Part of a small language model's weights: 13 layers, 35.5M parameters.
Each number is 128 + 24 x the weight over its row's rms, rounded and kept within 0 to 255. Layers, rows and columns count from 0. Numbers have three digits each. The size before them is the row's rms in percent of the matrix's.

# layer 5 attention value, 448x448, rms 0.0287, rows 412-424, columns 224-335
093:150162189136152111151136111144143115158068128142136126130105128147090096124164090102141144107128052141156181098098148173155128155141098164090124152127089122160124125118131180088134131154115101099153132137128136156164147136090123123089108083096079092149153117076112131168112113128116142122119147116138132118153094142116095098125104126110
098:130146144092104135123119131132133143115157156117140115104132114125128117109158124137095149116166102133164116141114133140141167103118140137177125122161158123156141105153143138128110117166104107142101093171130163166139133145100166145116108175131146094142095147113137113170075126099143132142128144166109126108109151090143139131132131159099
092:128135120127139131151139116115114098165131118103119117123147096134175142150115128099116132078169151158148133164093098110122115119126132103069124158104082079159135091157152118096112116148183136099166133111139149128150116143167088124128160151116183121141107089142171162139156143125143132141104091116136174164124139114125110155154125173089
091:129108141149130162143110155100094105101100145150116138163085118128125154096124111140102146117181132120114171133132117087099156106118089104137085111108096071118111158121135159131124122146136158128132138112124141141126094071144144132112079156090103091111140099180100121121148124141092126129107128145100110113153131153100127107147153132135
087:139175107116118100138134128137157120124185160143124131141138119107117132146138117142157118151114109119112099109130149059106159099152132136116154141149172129095109106112159144091134150140142145116116097111128090141173168119080133124160145126145069113131092117152157081141142131178130130106132112156131103097118100119115120094098127150097
099:129101120130118099123157130159166096132085099124159143096146138130168072173147141113160131146090107136160133137154157141115137098116157129111150141116161132130194142140121094144154105139117131168108134103147133131127156114111146113108164142193065110093151146114159144124145105120133138155145095084134107110162138146116178136143102138142
100:136157164137204121102106142099106126151120124128066178111089130141111142096097149118105123126166149139129164114082098109102100138142127081102105102173141090121109130115113108137125118132107134143136157106121132143148101158099134155117089149092108112167120141124145129123103101180095127115120159166121120114105144071159130152120140112152
099:084128115118148147098127117149107145108127128123123138102106093151143093107109120129101150122147112105138074157134126118111147117135099128153125124188093174125139092130092116132130176151132084124145088092121141185141127196139188185099124140086118187159089176146110121131149156127109111130095139143142164116133164119091140171146119111100
097:099149113136123102099114115113122127113137118135151124142093098145138146135138129154112129167155085093099156135105139078096099162130124110083159124162078111153107153088084144121156149109132147146164157119147139141125105121135170117153146137130163156158145150137149114128147097166105149129128169097133092136101128131124110102080138178123
093:161130148127158134118148115111092134105174095107152142062120107158163134148115139090107106092105100130113147122111116152104153148125140131093128138103117140107148124146141139127121117150077143130128108133147161119113125118085133127091130135129143101112114121132117144116180129141109132195123144172126164153101061119132109154141146112129
089:121114133125135090160147117136130159078095146139125092126133152105125159135152136113130090097133143078192096154158126090159134163155120147185126133139111056103163115177126184141118164123144117128112134132083141131136138121130142131127095160126202181122133127138103104150128100100164148141172137126132166146146110113131119103148109139174
104:085098144144141147106120143113104080124107148133099085146084103130112137122175149105157154103100157096148139105153171132141124149128165154175172117095178131124136103106173111128124141112184123170107148130131112157110121123151114122137122108128121111137128142139108141130134117149116145126143126150099124125145135150130145142134104148136
095:122127131150128106106102102146104187113131159113165098133111108172154110119142127135132126114092079120152133107138150152126148132151118133116113133138159126090126169148132116159157129115168132136142154140166086096153149086112102180118159106104157117109094147125134120114138131142140095140172093129140186147138142080117123123112164109152
# layer 5 attention output (transposed), 448x448, rms 0.0357, rows 412-423, columns 224-335
096:152095116131132135160145118198163139083134138148134148141103137123122173131079130136136129163121194164091173176116100097096132047106132148129149111146180120110126135135109120123159112119170139145129115114098121136144109118138121124114122088118156156122126127155168128122150138125165141122158123131103108125129104119154143109101114172129
098:117100153116141146128146143145157117124149092106106126136137119125113147104132120116165140132124150130167145090115100137085110133141124154086115124112137171118118133120122111165152160103128183098129104126135149134133138137125127116099161080138105141127160095178102167129154142153147147108132134140152116130113133158114101125122090120120
095:172136153095160118108113117119101149141119134073181103120111156129119116116141117160140068155125093106086114111130140115136137145137115157130160101150159110104127135098102135101158098088117118143143107167140087113143134065143073093171135140109076141075167164139079096108133136088117178127106137105153117117114094116122120141139131147134
095:140098123121152159115135108128127144124139144087144125086123100142097135122159127109165128145094118156149107147114123146140132179102158113103115128148139138168119109092133121123125131116144142128109151155136110112146141177126085111082105156138158130126066160120167145179186130060112134110140099147173107116099176129110140137148121159150
093:134100121117101146122118128145123118131117141107150124106106129135137139125124117108105134114116133134155153134099108136138083154117084143160118139100148125161204124163075115181145136113141091143109116138126146112120096097150118118115141169145147117142147135135125147116083169090113119141078094099118121153138148179154120130153121149122
097:123132143120145129112108121104093189114113096150096146159098124147097165153147172110100132107161155144105130142104119143127148115138122130123098144100075149111112100109115139154115145141124105101152115139110140115135082129166104176102145128142141129133163154140095141142149169117080137146144161181103141125134103101150143077143080135130
101:143120104159078121121135120114129142155135124135138096124144137137114105155164148181156156106135076156127139114155163085147112137158154165147110141108116110118126131106124139111149141100134133147139136105150111144099148116124146125094128101089174117086137108125163144154118158122160126115140085130129127093170149120120135153126142142132
096:159134147121104104118140105086111123118128105101116126157127118116098187127136140109161122113071122151143150138082144106124090104146151101164116099085156120133090144140157102124110137147127187138120135118163108097069130080121140080142124144111145114108124109100104118166091138121146125152150144132128065142118118124140135104126150083125
098:150116088138112124123152116127080129109132127159151148112152186129088160111122127129139131133095118130136095175141140217183160112116118113158143137102116137140098112127164112119111110146106132139153096142112122137136144081112088070118135115124122108158123135141105105109100180108138123147161041158123167130136128155100130144121134103131
098:088130127127105148101127110139104130102093130115080137118110172092085102140145115176115130123150106138141144123123149073152154118131179147165107117100147150128118080128131141111114110124145132116159091131161100128132125156140140113133094117127112167118166142125094153115132133132144117107136124070089149130108196161099095101141107124142
096:144123118110128164096132136090145123119148079103074184109148106123141124108125127102114136115142114152133125116134095191112137084093139142135108124118126150177119124090108109129148095130104155126114117184137160145142146089099092088124099157082110120130154077123108109099137120125150102097101124107120136105115120134102119128148125128095
097:196160120148158140120115113143136144129130092135167122125113115147180149128101135118117123129190105170106132150160126125136138121111099106129112161151112110146131142101109157090127105178119122113122142107097147125155117171095115135122101129084135154106125149150113090150135125087136151138116128166129114092114120167141140150095114126113